{
  "n_layer": 12,
  "d_model": 160,
  "n_head": 2,
  "n_kv_head": 2,
  "head_dim": 64,
  "d_mlp": 448,
  "vocab_size": 8192,
  "activation": "swiglu",
  "norm": "rmsnorm",
  "norm_place": "pre",
  "norm_eps": 1e-05,
  "positions": "rope",
  "rope_base": 10000.0,
  "rope_fraction": 0.5,
  "qk_norm": false,
  "attn_scale": 0.125,
  "bias": "all",
  "tie_embeddings": "early",
  "parallel_block": true,
  "extras": ["some layers without attention", "local attention windows", "shifted keys", "gated attention", "value embeddings", "hashed n-gram embeddings", "a smear gate", "an embedding shortcut", "learned residual scales", "capped logits"],
  "init": "uniform",
  "init_std_qkv": 0.0395,
  "init_std_o": 0.0,
  "init_std_up": 0.0395,
  "init_std_down": 0.0,
  "optimizer": "muon_variant",
  "lr": 0.00128,
  "lr_mult_down": 2.0,
  "beta1": 0.93,
  "lr_head": 0.00967,
  "grad_clip": 2.0,
  "warmup_steps": 200,
  "schedule": "wsd",
  "decay_fraction": 0.553,
  "decay_shape": "pow",
  "final_lr_fraction": 0.05,
  "batch_tokens": 32768,
  "seq_len": 1024,
  "doc_mask": true,
  "train_tokens": 277800000,
  "steps": 8478,
  "dataset": "wikipedia_en"
}
Each number is 128 + 32 x the weight over its row's rms, rounded and kept within 0 to 255. Layers, rows and columns count from 0. Numbers have three digits each. The size before them is the row's rms in percent of the matrix's.

# layer 5 attention key, 128x160, rms 0.0452, rows 0-87, columns 0-159
077:109094131119109104152210114184168121132177057091106120127091106148185090119083122076144138100106167135093102171155145092152143091126077086124095146103105092191169110117142133149091100130109148105111157171096066135091125121102132080107116136129130179127149126185113109100144146145182095134062072113155133107170143119206182130146043177142140088092092153111140093085115154132143128153046111123143152107107143148140065147128155149159138145154117136225162131146143125095101082132121139
072:125096071162137136115084154133170094163146146146153104149104157050117126143154150117157089114114140092122102145154202146132134118112129081133161183164153111123115101119116126171133108112122126158069107192091156142098170106184142168092159110133143108176086176092153076108191203164138129175138112115102180085131112156087120092175124082059139094172136114184164060125145140098126120124081139063189179147083146131134150161134161091158119110129124130117059117135122118109114173141179189
085:079124125147180116143176113140131129152149105132175165165144152166100138111100096182083152124113109155105124177152140142102130060159119082148124110146138102166140165131113088116062112164150101139105135192122163130136098123113159151083140101108194099144124184114115117059142148154089107122087147091162051129149154125208110129122095196111093104156142130129081108102122112167091133114113128187087073138104094077163097168104120142152085136153133222131085176130209142153167063127112143
074:139146100122128137101131175134136155159097132140121098065095152145152120225143120112084105092158175142156108114065130070174142161085132070121099085109115100199097141073145125062141125122113129147092102097125087134146090076187098063152113134144089133097102062193102147113147105142133134161123110137131158155092184119178150084108153154137143134113132165099089101055131129066093147157154124096149091134153113178129142135187158106128068156089138123184089128179081151141189122112118121
079:059183178093163199224116121128116129114110118161154146171165110090218115129130131128140103114054089123117123203132137136138129073129102132148099093126168114181159093118157097106147138175110111128139106115120160151084174107123164141112097149127122113101160138132088107133116153119120124113107084122150061141108221096166156157090119209149124200142101161177159098083082107145092152080182078136160132149110130125080104157169128093110115147157145134112125159170154166127113120122120162
090:150167125193115159069114135145119117095158105125078149081144164109097110193126099104124110148109072092135061133129111166131126133178147173163145080144117108108121153193128187151155122200112109148142129134194188089110148148172143156119062193073178097136111141111164153146108112153134115139170112130113152130087126140089151111154140139168103150153123142150120052185127131143096125129171138122151121155175183099140179097189123097123136163113127134115105105065050117103211149143094093
094:134104135101098149074135110142129090140084136107085145107153137100088152173122108176130126101182144135097089166126103112197087147223133135177112128112143144065141155132159147120132142131124114113140160139128078121084100105156155158135201092090142116201110116110186109109194112151092114149149150108174179087150137113057126114115103129154158099126143135049125113143210126090112138124098140134117091149083091110231158123082167170130123131114134120139094100151166117116127173093167046
083:103101169125152139153127093107146112113076090103115185121085100139119114107146103108172140161125143143140172142174123102103170084129125141111091136157144091134129142129092146143145137149167092187131108106099091058165145143139147175124119123157165091066140113089117126150128093137169104091176091118114070168061145143113080175100141132114161082124134151119136124117099110137095131154088109079098072069074127144046151146140186123159062147151195083118107168138181165084106034204152131
097:141119192082089072120066145097122189131121145121211113160126106206123074175176167147097108131135172077100147109106140124126136081127178144130144121156149151159055132132158151127127095182141091107090195136122143135097136069128160132169083146167166139127138112160107121126142142126132193156141157103110114156116073170057071075164149189138172074122089104124151166164142103127128099124178096114165140118128130133154121098167138118125145063082097132152145121177118154101132143077167079
086:181092167132164093161151132135118180109156166119133146071144151104098122102160135090073110126100083120105227098141196136118145170143060104162188081049087118097122103120121158104143115130140094146143098146106145140142082076151088169037124091143193094139099106078131160185128156100168078150132127144121079142155156083128137139150068144126139119163112177164118139132170154148139138119158155130134167080100153101131129106169137104122139148120102064176178127140117136105084185111105095
085:143096123149071094145138069152130159136132148163127178114085144186151159120184150093141110129158141135158089127103090122080133163048097153096064164073095152125098139155185136220134147148097163118154110110123118102134158170155115152173130140123052170079104106194158114103120156116112167122117115116100154145128101178133127119145204122159165102101119129171144103145101079138145134126066071158095129116127090140055171145147087161182145073129112158079113104130145105132190103144104086
106:167128131128097138101163074119199060130141074177127150117075140136104156130151098172134179101104058191127081124135155143053118098158192148121084180126178108074161106113160126134106163103091112172147092167097156115117146166131136112116086129174078102102127194109105147113152046118161210096107108135137178115138146152118107111106136128093094193129110188113109114128116103128124164179144130101086123130179156140094113118126099157126111145163121125150081115073089114123077106169143168
099:179140138165138138085096114144113105151138065163108114105081177108137161126131138187077114149175149157108106114150167145140156130104135092123146121140123110112056163107096095108180165109108120127135143166128080125148132097141088120133150096116158108101121152095154082111113123075144101102078158127076088128057154151149163172134130182125129165098106055110054143173093149122187117123116096156082141080098086108172101130128069180092174064145081119158127228133101059151168119116154132
099:063110174103139134123090129098171194113119127109099100122145187103063145066123116132117113099149142075121103173076145093083124126081181170119200094103095075164168112118121114114077138144139128160053091136154132119100123134103118128115129139096061107130093103100101082118096119188140127158165175108128099148101069102116100103135153159155164111197148087071100153180104099134116114124084094113156104153088159078085191101179156109131155139110105087129117145103135071184115136154082113
107:159115126126110133147118167107159079154146187132143139167119063072100121115098098159179180190135068134142118157086168101153116123120157144105121132190118077163140143136133129092113169151123141139134197083099147184131146127126156130168150170119085065129125181101068189122148058160145139170141129063132066193109117152127175131104126109131136172130141133129128116107120123119131100147200135173146084139132112124162124181162174152106189120195083082148115130148110113063142158160091068
106:101129127177165153118154147146118100191050136101117172164141147111110183088157117118097116109155178116108169146141048081140102139157079100068128133137108183154133121103145172149098078128144129174087141125111120166194140145139137185107114196118136057214096153135185172125069136156122125161130136082133198157124099149121180156122110141132130103157122139065118129072132138108116121118065165151075074137151137146128155178143101182105161109098131086186093149151114110150148113152139132
065:170075135114055121166150146133140097132172083173129080152110132143148111186115054138105173117118180168135118185153145091097124113114101116114119100134079065132153113097153136136161155149107180082148084159089079136119126122103107154124154083118106146080144155137137151030169170148143086116082181077119124136093160133130112073115093134140055094090111181120144120116102120145093122101138105091129138121070109113130100180111151179172090121150195155211165161145141151143079139105108104
077:132048104144067137107120120131115110115120144078104164082167149086103161093117106139098075109171131122129134079100090107131140123153130161101162129121104104106111175195114171149179095076142118038190117105123159137090187155162079164143141111110123114150091082158163147166148112131152111139175084119149113163130090120082107131138097174145146124132102069105103141165124119137161171116113111161127125151175141156189153129147097106132125185113099061119185078080109127163145235147095179
076:161109166180175139113094120137161110115146179128144128112135168098090205121071138170081086087144121149131135114122086146095114174159160145088122110080120153101090163136144130157121155121126119096143142130115107092132141162135164079114145085093130154159191114185093094097138077110120142089197139153096145133153086063097218195206100088147119118134146080145068171145161118183129135119094116090146148154115106150176143107177111145107182100114135126188181105148155066132105162121139087
087:169164108084126129187139116134131117155093114089165119144144113094156053105128171127191101174103188126155130149135156134152184112059102101108087141158134073176175071087092201115073122143103137176126164119123145167182104085113131094194089134163127176120160149135159124139097159149143167089125117188119111111113121127182079123119131140169129150146082188171168101164100153091130093100130132123158109075115165164073100182125109141100076101141136125081131154141082198115147102115119145
093:157103125087143121106106114062139105099119149056125117160135104106156131083125160134143127135122169089182143043145163117129087140111182137141079146114159158105093096107127164144119123134140133162105110126143158141159115087126099093180138096077151143179208120129194093117123134115133114074117176141144135103084077135100134114186190090177064074081113121122050116138153104134165152126115116108146176114094137139044139132120062144114214126141143155119105085153095118182109171123074143
095:195190106099110120116110104101090142097167146136103069034134150105135082125125120188113093130138092166116125114192136181114128126146160176168146007097080101104137112143146115085098168113086179098096140138129121125122102180085162092149127140162155130166097101126136146152145077079093101100150084157110179153192143076105150085124141109091180123132133093175095157134096162109110127110094128113089154136150146111205117130146096117131149132163171097102160150127185131126118178144125167
077:146080147156122149145098106115121154119108125185145182123077147173153107161138105057113126143099113099140129107151111113196144083114044121068180191145115102115113110150088106178162127150123122128181094128149106131166129138178130126081078143164093152101060095111126167170136134135170109106158121107133143214135157147054159128092115104109215104131081151109120155150124137112143120148104118103075119128146127148128125121090144176118057122064115124151117185126140133034120125134194089
091:141071217118150126147132151178114137160136196108160152155148136174134133157166135143182124158125103102114094145091175162093109167078098131075171101126138183040161121122106153149132119140090142123140089140079220103104148141134133119138065138166142121126180140121091140153074144065109166101149151110113068149149108084116118167110150156093075187101122149171116132165113154152103117134152106135151147140143153123079128072104129140132152147148160094182200191064127160118103109141085164
095:155161135112041162148108098148088134108100166135160115133081115133205127151134108135136155117108180109108155154046069121081137129156097165088129159127079095115150128084146181141181155146127145172154136093110109111128099122103089137178103177154116179118117136160120103142149154138150187130155132163116142108195038152139138108092148150133132078164163128159110148157133160136124071109131126100200145111097152127113193127100109099166114126049109118181103156182114092054112177163128085
087:162064066168179094114130125168130148157190204129123085159159126146100083116173153132088116095143094153154080104123254145099115155129151122155113097117091044093120140106142111156124143138125177036159134102161163105083115102146109146141160133135178160180104162112161134107077154133116129122165121155154159092134071142112155108106179104090158102092143177126110162106125149126122141126155111140115125121107111140120101072106114132163184106120122096171193152110170121185148144135082166
119:139147098132144143096098118118099156151122141147122160140158188078105153169107121058114161106176077132160102131123167107186082167155108108125128122101119127151136130112129155094099156090186134072131140126111139130096102096100117104127129094111210195212096173094150121098128115184114173226177175109087157126133133099148123110124146172122133175153118147058180201107133176106069127135162120135147109149152153109181099119069096083139150107119163097165164179161152121168099128110091139
106:138138064056135143069100088134109101112114135129104109073136176107160098109109122102140147124173171175170095080128123170103147142069137092101175077146043121144157173140109124164169155110119166121038136087102165146122080150143159133092132118191130081129110154087160132122149097155123136073120104111137137128143115089115177139115136093095134146137158119100081126057140105076090110112141080131126094180132139108144147089138132154137074100159170198094113162132154135098178156072108206
110:107164121121174144111167173114120104084165140134135166151137057106101133103160127156107158117174106177106145130133148076136136172105142074114104094117112102098168148113111157131119063132139125118146170103099110124112120083129115129122112151132115117190113158085143105135151225146119134113179143077082148121122138107120179084112063136098187101136208126084123167080075126134047073200140140101118088121119118168172171163156145064102107099148173073114083148165196122121131151131183142
103:149116179136145090176144084116128141100100198143127190127092096101140173119167113107133111102123062105151080170169134142163113107062073142156157139128167128105130137141120122101156144088108100170112128132115175112112107218111114184107080119124097158117070169153101104078115061123134149118169133137063134122065146156093176122155175107148128108152122065067169163136141125141143165095123117158207098130134181123090101184097145103123119114125137125183196123118114185136145167147162177
092:168171081088151163110089162108115166150169136159091108087113125148091109192081072107103128130122148137121135183184092135147092116143111140088133088164107142143096168125092133091118118119186215087140180120097188140122164143129132113117139125156079092144163082113172090086177153098170202138108095111047048165060149115130092135131154133183093139152108108150110121114144111153116135101112068109152123104122082127118111171145127100100141133101137136113162097083199106208135144130129134
099:108114146143188123172126093097166121104088156134096149091121143109155185121147136093126126142131113164124109155141122118070131168122115141087115147131119126137120149135109143179176123126128129105117112189085144132056137190142126104089142100119102155101120049108142136100105214140092116087172158104073109119171118130143087123093078077159098158213166187103126112091131161195135141071081086146147127178131084176148112122129174153099086109159122052135079178131047107122167130162159117
094:131143120126070115181124088163079159139080091107147114177180186129196119125172200089112138117152129173120113128107167163144087133089125118107166176097163112162127098142065149094191139077107156100134152154038154102129116138127129118125200121165136090080105160135096113147139100139127135116155140140081093149153156085147113116142134132085089100081104114098103093155124098150125132074042134155108141216122094136128119143057113103133161114106132130093159118112199131128142190188117121
096:136139126147099124106184123119152112192134127123123126104176152070126080115075076122090161112126145139088059140088137132109050115182083072131077083231099085125142075154124159153164096109137169111137126143145155092070132122099098095182143148164099150113136128124089115101141150116148157133143071124069125099101136165066081099062156100129117068157146088165148096115064120121097181148131146163136167147091150119145094110144061146100129159129123128121093156115137086079092144093144105
097:110165182087084099123094095101125113121109172125097134156141110104163161183157088143127129107132113116111124111202164135106135154139124146109155131109156113118080175175116151130077136098098068091130105123111084040193162077133101078123106160151077163082175112152098166119145171146154149169122131104137160142174155139118116096116108121152140102179129066193148136124178094161110110116100156147173090119074127074167121163100103175134160127088110126199109083129221055147123103132142113
093:074191192109140185123103169069165121048154156127167119173148110100143142165090102101115132117142104146100121107118145189115139110195096114194188164061149093148110129146096118094160092125150181157185154176120158140184118150138094148107116180114179086107156175160077115151072121074162150148162102136093117179164168147078149118099105146114166132129126142061134190127164101113107128099190146067159117150106096156100137101120141105114108137117127133115123080145133113140147153119130179
091:186116242131166105117133170157100069102076170131085138173142143119105127152124192157120135135112200161112181123174131180161119148126150149156129080149148178141122109126183156173076124160098124106179105160157128139153091180098141118097135184187104141135121127139150129149102164160096138105164131102168150172124174100145097157139133213171142145103142113168131126156098076126063119148168122102160066095064072133144096141112102118142105146093132127130130120176077168160145106121147098
097:201058080115103144094084126127140149146142138050130128136128159126124153140112142140101109136150140119138118095209182159148070149173177078142079171143119110137103147171100118105162121173109103104078092154163201177119144141072092152082124132074183122130110143177087091131097135148174083122166059118130121087158123161168041080144143073097166143095104110149161104107121114139115178092089151113113134150116171088180127113147158128133130120120140107167156120105062150115140167170122126
093:113025114103103148137102049114153080077131160097073123154167147094128151188108141177180118135142168133141078127071150126154176130114124189099127151112170146145121202162090066115097159126134110127119164158187101141104137154169174090148079153084134141149115101151097151043093112098156133129125138156112076113121176112165141110091097084173154185130095100120154101096130099131089127155123134154125163169165116173121115170174093112160157101132165096184127105137118107167129110086123167
105:100128053091130132186124171154156121129182164152134117170087130112082129127169158102170200150172133155069070111116184106155121131089102115150120068185111115168154106136139063150114112125130161114155103112101155145103147116135152164116116108100109116122117153124116135096134169139074163143191120126135125155119123124161198171156080130065183091062104150106133069144092158179127148123093166124156157094116068126175138168141075189164196104133165126170174160105104120154140075119150124
095:082125133089096123116148202070132168184111152064120147091135104155142114100128168098133123093130149121125122214082162147073154192159072033114118154120178128070116141156163139138109122118139092154136131125136154104210141133125218137090142161167148104142086097099107137130105105141187169136113106166124115105095126065171098130097086115068155152127085089177130175164123138167130156128147114100117093108157136128162088104125151083054155114076091149123101132155151138132137159115137152
102:102130107068147080141108175094176159167110117101137156146121053091077122160152102166127098153067127086079097154135133109168121162202082152046123096155146137090186062093160141155090176130137065096060162112102121149127152103152113084182162123117126110124099139084148148088132138119154152079173141195111102167119148164112122136187110086116125123142096091094198105125165190108134162078153107161134154096072156126135146125127133117141127141139098079077116146158107098125163125119140125
095:095101093143084143096076075095102083138089136126061109094133167180150080162101101127149118096137111131120140137160079126154150135176183131152156115137165113095131093103203094104090148114193094126164120123130098120116083109154090106117106092099172128160196123120139154124098122125012102131171103128133140173130198153154147124115151099125199159131131106085092041107185115185113150105076110123119123125140145114089155137082124073167134119075111093160125112117168144155102137121120183
095:116088154079210118107118092082189138097141140157151139106063124104125063082093125120122110125095141111144186157068106118117112137143102105127116107097176146158116143134099111128194161121062152119078126122182092143114176106143141120113089117157125090086136098144147149126131202159124156121189158185076101140057129132160142125104070134142103128161171155096108134154183182136137154147112150125178096143135103185056153131122127105129103070064197090175147120155122165149108145159167109
100:079182168131117171089116123132109132122113130182154061163111117132080146077046087140135139130111089150183095136108077111157147086142173178105127099126218151123097093152106092145130102144115129142140208144142148132143139146126169142102122114114070123100087164074087150156172152169210103118137169150130133076148138137094148123113132091155126111141096057096182107173119095067096144138140123099194078130198150089107168077171115175130143180156103094112148129132135116120126146136127146
090:166131154112091155125073128146113119102128157138151139118097172121160125080136072107118076125147106154158141136086144149111157154118094117145132146130121162163116143091112151124121152142094094113075148107077120152136129097154118211174066190148219079065084091096221134085151137124144154094121120164131147084130192106091113124098200169062136150108182159141104078119133120145085128093115080131117170104152186105112184131141131126150110206129091094148138073128158140123154178153102133
095:175158141100094174163112079119145113145136130162106114136099213177092103098164145094115155139090088120079163135175111168105130090116092118138105144159142097147139115192219137113093162150123130103156106128106113096131139139129115184169146153063095131121179146106136096122073135172156136076153116128159161094160098150137111159108177131115158096147097167144177106157090119105153155139174108177121037149085091152102148096124193103090178081136159159145161148148104168097118118037113165
099:104136187096106168117151105145175160124142163119132106152163128093124117051106198155176127114114117109110088162091096100100145157081101097180111177123200185149144112187096124148119099168140138129143081144127140117134127113146145120133169172132156116090199141136148149101151150128159143097132154106175175099115107075206145114138178129104106138149128125117083226114142102125129140134066129160112103125190159093168140142138086029168129165123056062122145130148103138125103137154098093
095:139126096098115159128159110206099116154180196129139128085182125197201118145133095077127140113164175065117109162124122073112121105131168173159144130138109152123106138169075097169086076101147113104106158131111097107144084112145104193144202149133093146166154094126122148131087126111120175132175133067081098120131104182146133119128094197126127177178122141084118096119168150085186161098113084126146057191135183083091102128087134140139119145156119165113151123118133136095156106177123107
099:122138033124089098146108170163124159089157122103141119150188121088147129044144168159105159109111158097130106136102111128146160086113133157118083097086120129139118086135099127103161145109118121145182115083147137099136173108133099156177112114139173088148067161153097137203124087197181139123150086128191163079123152119072127077103117164142063137139167144162101087112108125106123111142125101120142077136145160069126132158157093134100114098103125139140177086174086093161154132224100191
093:109178156153118157168161106189136164130151163166138152124128118128128076162134122097097127154100125123170217192146130148126167194082144145209159091167124136130102108175127162073152082141055133148172114085127150092127118112140133151084125169105136104109135174106076118153111124083139091145129094165113139063116116119134095145102116108135117147165120130102146120098135154073065107083110140123093147208152133078054128099145097104126164115080139182170120075068127145180165110159079133
087:132130108117156121059103135086109193162117103121102068121163126150120133106118175115140123123125125166111168156162117109109083225140121135124101100089085167116145168213120098108061117129070108153090144112109088174153151031171109115127119101137087167150084139165090124142118116071126080130094116108104140111178136135153148114186063122120115139088082137103138133068091206110077140144142145144047132189118135113132091133137130155123181127140115109076180148157111129144087142157108133
098:165140133054118172193131129087144138143087179185106112130132146160174156171127156156115156130095086139145188208135099133142067141110133107065137157153106088166147178175165108116114131116203119132097107094111126182113139123130096077103148113144138165116152174110109167102151150096124150129139131111167091136122089153169158173070121120106148141120096166125183136139101103097132173120132113139155137176149239106137159177178113186141086101138117048120131144126081118157164124096078144
098:116140158116083176149027179181136118138187063184111106169152104160132129133157148088091152128101087159093128123088120098125127131113104108118139088107155150168093120073101092195149142176095159112143113154131087127158125101146115122136191079092151099125089116136143092129128141128150114159098187153167117154096094138147133088079141150092169101151092128216160116144171177121122125146076155116116131143098145153243101087182109124082196143125108151134161149109143115124147086158137104
095:144151172190088124131133126099084138128165133140186082115093086110111091167141116118082061103124200142133173176088128135078131143154138127106144109090134124179131110196135143142140098116160150113204082121095183150110104092124153124129086167127144076132178122149109108105136118140162145142147203131146132098142070115160125100154097180088144120113176071122133138137146103106148094088089073164155131119099184101157170171135131179158155127069155155138106202127108116218161068132129097
087:118151138133107110094132132147127073148123101110109075114123131090163065201085116130094121179110105113115102098157195049168080136121099143082072115150124125149160156164122137147167095098156200106143103110137143105142127110107134141125130166145128122084111069030211120167138202146095119086102086115131162128087117085103147157104083179145109159151094121133093128102128140135092114101099120087177078154113113225162112083139147177126097120160123157089151171125156121151102151170138110
091:109131203047060071139163202135130151139157153142129087106048139109096128152145119102172123137147129129138122151126078086096154167146105082162140080137102168131148168147109142156157084109125106138093152161129139157092103111120110133119144138106134138144130125133170153156099150144132089042164096069139188149149117115112141106126120091164071061118162144144144157070130217087141153155126069154138150116161172189150139152153110143130139117100137156140134183161133216152074167106114158
098:140113152105189117099126125116099169113128158096125106081081104166122141122144107179112138094083127200147151171101187148140159146160179154145149127115131186062156161112163125099126166076164096138099095121130125075157140145060138147140135169161104112145118118094185064161140154112128126147149108079040126121198122145098181175048149097140112130134137116174155114109172107085095148150184139138148125153137117122123121167097103162203223148175093123156095137138094111148107131173137148
087:125115069071136121163162169161109124127103169130137129173075138127181131130104111133173092110086114148114092131132140219117166090152129107142115149176131141172131114124107202108171142210110117139164170088200075117143095163130135125133135143085180111089104132092112113145096147122097106128120191144102113124135089126169126154086125092140100090126102171103102127157168150086131147166180077063161164071127134153112166073093065140171174201102109062140119165115133161135116168145107106
097:090132093150152211134091140202116091092134126153164145108132152111097077120167191096099133091214093175153136125099140087157143127143145137117123157137147122126143151102062157156147100100110110186144142174130138157153151136100135076115149126154159096180171121115144176121117124130152081116159074178113137054125090071140140174120125130114102084111113137154119097090082072171078153138181183092071172143096097144212121099190088133152125101111118174085119125098104153118156120104111156
091:105116138184098122120216124137144139142049124103133130111075092135162165127125124128114132139116163108125121119073132116136089201081119124142117131140073123148098149141128129178134127128140109156096175141168061208081098098123142108137153121136141143143134085106064150153100143089142181175127130079156059142170090127123121125116139105151119094107140088072075079100109106180091102119122118146071077129127142139143173098075183132097126111112189163170112146214143149078190180108081137
098:127143185130140111134099114111105139131132111096170144097151109087187137102111075104130176146156085151096102135215156137165110139115095188088062102139180088095118163115120146104117098167106154164116129104179154159149173150162150118153120121109161178152138144180094113100114116149146151098115161174175099153159171118081143099053109066137024127155092059132109102131156171125168134153112152198110113119181150143096085155126150168113162133158137130155123094102069081154162114094165155
096:076133105117100129103109131150104143097142169096152144156140150110119126094106147153067089141152166163137134135101038119110135152130086104133089164163124081143108124152163098154122135104148128173086124162097121125160114095107125175143123181106133104116089143083082100139165189194101176150092153147152134130134094112128092104178106120117100095165119134196152118088119113132162148172111106121093179200086171093197172126141197149222112123139143139116095161194129132191197089115188107
093:184118111132132064071143092058246120142109163104117099135137141174105146141151132092090121097135193148107156133130140142096090100095132128094109119101123129166140160139095135127107103071115115135163171165148091139124126178109122123154108131157134144145114146166081127113129138152127126122050158183135139112108145210135179152139138170139103174139127069119097181132169115044091153103139092074174110094107112096162156111067121130108138111092120084132166135088100185148066152171157187
067:152068076148135148086121122153159106093097087123123176098110143099093127105118142107192102125115186108148128147171121112190153084110135120140039106086115180170127087099109141095101123072044120179154125139128159148131095134132122093069122078146104166165137063109137167169113108151113066135130118074093100144096077079172135124175166152126142098130133135202172142089109097130110136148117123126136118136177154141146092190161143128175140216145138153130133185152179108105121165102092122
073:100140114111186107165119118146110136144128089168127142113083152162156191131102113108111141128137126143099085196164086125119081121167114187168125106080180136075143114128089129189120096142079111178101172140067076112108091068174103146107126127134119095158161103071121158146167144168111133196159091077114130049136137183132148105179164140125198188168124138131109140179098078075140156170129162158167114122115135134088110095094159127140164097125171104076119119144139182105186136096115129
067:190099112101122142079171113162139112083106190177110162205119109115113104157150128109108133086117151062152122065073134110141120131138092110074070190123113107078094132161128106132065144177180122106096137139178150157039189146138076121126103140092179122100155167097185138115133155110161125115102131094116098156175122087114134124134162142149138086112113100193149169153159131143140069116089115140102109092145161122088079151148112079173101114083171163093113133084135108162136130098185138
083:098167120163130151159156122185100084144167100102104131103088125149163152158105118128120120135148142125127085209156089113181168158132130118128194120128136091122097138090064127123150072114163165142105113102069075077182127124144161119172156097217157115175079075171102151154112132116099112098168086150060110055145135174135103158134175080147175104185147135148151156156105137145103167148106159147117149093134165107100079094090163124105146150112184169092068126157124129140078141148161106
073:200099094185159177076181140127109095060172152084098133105132102102138152067104125146152128091056136111137150082133116097117121126128167098137069077113134149166090214127141102123136196157148125084140141143157173160081137182144133125158129142155064168134187146114167124118094119116116078061116151136134125152139048072129155102119123199148082115094139123155111116182088096109153110172141114069127126103152127125146177161132154117149126161103094085152152167122111099152172103116162124
086:133099156112126153102100086123095084155136045097099157139075089114117148099118084109102089146158114123163109117177126139191140136163112145126214121097147117057150110044150130081128084092111168146117165103130061101083131142132160137119165109162197114147075111128139130126101111123042139130162121064116111155159149144118162087182138119113170143199103148097136143142120200140141141122114068150127165077156141145131072127130129154147049184131163141167100109127166140109114151090144154
080:109123155117173154153167158110099139121110201080162130070135145123123114166148102167154122073106186100086169161133122055108129158059155134171110115136106107163125143174104119142154138174118136084101137121137137075222072165096123182185121098174117097127116062147143171128172140113131058149112091134112123092115140119144136149145132137117122113113172149175062087106104121156180135155080180119155139091136159110175141107113124185138123091112110056165091140133095116089093100107202121
073:131128109214112144033138118179132092114123138133144134074118082129117160126087150112176129108122089144134124160140102140147103140135179122081105161198167107123152162124169107130076073093123130113177106123126190149173149154158136138088103105185114119141180173145074171125111115158146136126110113143123109092166136160103197123135134131125113126130168094148099086152156077111115119125156117118064119171077095072150145162102132079176165095103121147077077165137078091168096043203126129
091:126166122128097183088147054176083118141172158146157151157084122183138190095159149120158146143114111160166077113098161100110106122196120096095121126161147144120095160131126118146180159117114103182131186119117081088128210158141151157127154135117159124134089129135134112111113156197096124123163160106103095112102098140105141105103119114186123118191141117081145196123078109152079130091129109102166095130118138192075048160170165121146143146177193136150131114137145066201094167127126111
097:117113137162178063107149073178109104136173152100173132090148113159111118134170128175155119209146163149098152150138136156102142098158119155116116215156083148097128119129117142188084087144110084098106121159170071149137122142082151149093141088171151120062118064160146104156121161090094129107130106101115097097092099140166136102104100100105108168091133121198096102076102112171126086136099095149130118119153081158061044177115137180159176163153148129130161134092124100111141062121141112
110:105108123148092155045147146149131125132097127178149095086114123137075149069114130164147140133102159137152140168141125153089083128128189144190038085190172133090151177169140115156137163108111048125144151147193134124168177129128125119203091166100100168133119126124099113089079146107150129102095154126132155108143067146119141126133175179153123140102152091119153064135115065070132093137117181110096062117103108118127115165133169109173115138159088136130165170103087133161101073132162088
107:172144145155132100145124166101116121149177080138091169153109147070141136113180120044125153140142098113174117096150145134117152157138184145100134154118082123143114107110145148090132115092155137144097109090158131208168127116119105129176114130136124153156140158089079110145100106101193137170092113045159201199074171120100065088088129122084117155103098135120135141098125127087140173130160108123126182159135150140122143185177085111069097081116150183108096081160127161147181193187127118
118:101146136145139145030135129141110160165092150117118091141094130154111128075098128107102124147112117143171063133107132069127097143164151174175186105127135083160076155174072112147185160069100186127075098146159127161103189073134142126074166129147080128150084203068132107143093152147082098091102135203160120161090087145164128118177066110121116136093118096076090123101098154099127162145087139172072186121123132130145131103134139164111133091114157116121135133127147089152150120160098102
109:105146128154170124171093108079152204081142120103114118143150100092106123119114089146123100109113164091130160138174090165147137162124091126166133141169151128127116113115103120119197102093092132143093110134088148151217102179059140095126123135090130119146151119094133107187156142147148099089113140151168154172094123115198118181122147129101190103163115134121156148102104129139098153171063140123159122122201096110092149109205152092161116176191192090205106176101170167126139067146105118
113:122089167096201129138094151102145120120136101161142130142119135024098129162110198147107165136099075146097168140103192156096114140166128124136150127133083093082144182110120148101152112185156128096187096145097153106151114093188160041119120118103125119112148154100079145123123143111092137143105126102152115132126131128127145134151164146099082164104131158124076078199106126109182078100179128140154186151176150070064181170129119150095168176153081114078123094124193162118123111110122104
112:109160067189127114117090127086073141091132124131137155062152159095159175188105174063112130057109177090102122202174142094123172195142111147110106124141128102103153124170165171133164118041120120097129153111132175119136088169137153149138122107126174162136153131128117161079148126104114146061163148152045147161138057177125149081138137146146143094211163081149144125152145143117152188119108121123138157155118156086118148161123176175134112145192149127130164119116092148145128128128134143
066:192175094107129134137138104087108131166103128129092177180161126163119092146077159061119162085082114099129212118062109157154139134133097133061117187195101140116109177166126138114057132110089124097160098137136109083100130131065120143144080048134169165069141119190153115152161157115093138110097096104128141153108112110137169100191173192128072179118120130140093122126148131152178106119165167147164120083119165131134092127144140119088118197120126142147155153151131114127184141133137100
068:132156168145131153120156139142077101107140090135118171149110137145123096094105084177149102148148139131125052124164144115189207078076161132173142080119130166078104101094175098100166106135097104212141147139118133134062132150109167146096116166198136166145089099142138160170114106131084110154080152138070120094190157146101107137112130121114188129057138112089095135173096068104156092136070167179165153086128125120156115119131181146143108124166159103159125139140110120122157144053138186
074:066120141111073168101189127130064092117140092112133156111128110152147151175145033156100131129139132103134069146132178153173172093108114129162165095087145101092116143109099147137190037186179125176168119125120094114145114176118112144177158145157134144173115126107130141073094111083113163158135139119113095107131198150155179148153188147164140132151173114118124109171141144123065141122114141117157194132129178116121105119078162099155147161155187145106070144104108115151117124122218131
071:073139183114124123102091155120126120171145073150159082117142151131173169099149112171127140186158104143182052141167099099148177171116131138102148135130143152073164076129152150175156103063104161214103138096101102116170104113122136155112141126183153103088090136122133117127087107156151098110151131139093147033116101159093118162179107020114157183106118103096124145114139133155133124159125122111098129147113125157142074048147088159081149135090131122137088084169156130077139134115082130
069:170104146188123162173137140136136146060108183120151111146119132156104134172087166078158171106094116103122142101096050149108123120146144075149083160123134186216118114183145119120176146097239105080171124119107169175107130160109117123136102149070122114163199109110148163088126102108109087108083086166123189157123115131176149155085127170115150099144100148135106153135160132148102117180154173122167075117093120078153131096140123151134105143063124090153144160145105130150124104123117067
074:137148122201103215090162117151070081037151084127087170104082125093105173122103146078173074083103137125163154121116123091082127108123142145072102089127205126100169167125116120101081158117190091108149116172125166120121164157183180067099074176110136104085136119100117119117095138179086148145164093130117111163171101152127142068153157132158106163121131124160122114164057106161118119106126097089103113114121143123126175137178118132184173112136136155133140159119144157172118121153115149
081:067094109098084093128101132082201226127060099099171124126155136100102099140155098101112119146181125132099175123126066159086137126072138097168179095142113076177100076120114143092116152121137135084169110150099140129124148113126114157151099118112150138127106133109085108120127147113175098105161140091084084147156161128150108182131119123122160154149053154154138139108194181142119132110097149136144061152122082130198138197113145098111147175128098093092188125152106191130175139163105080
085:116138170098166098201127194116149198127107121121140133142176154124176121183153118081097124065153156106077141051146149121128134119080090099108136123107082109136135079161143120128134072127096149181146078129108109122100054121120090142066149152068100154104130171092118126134156114116145097122126163162137177108137107127137085156102125074073151120141132122132108085084243113134094088130137182131119136115144089078143171086103129128090143093130109128204150113145100163075173099106122153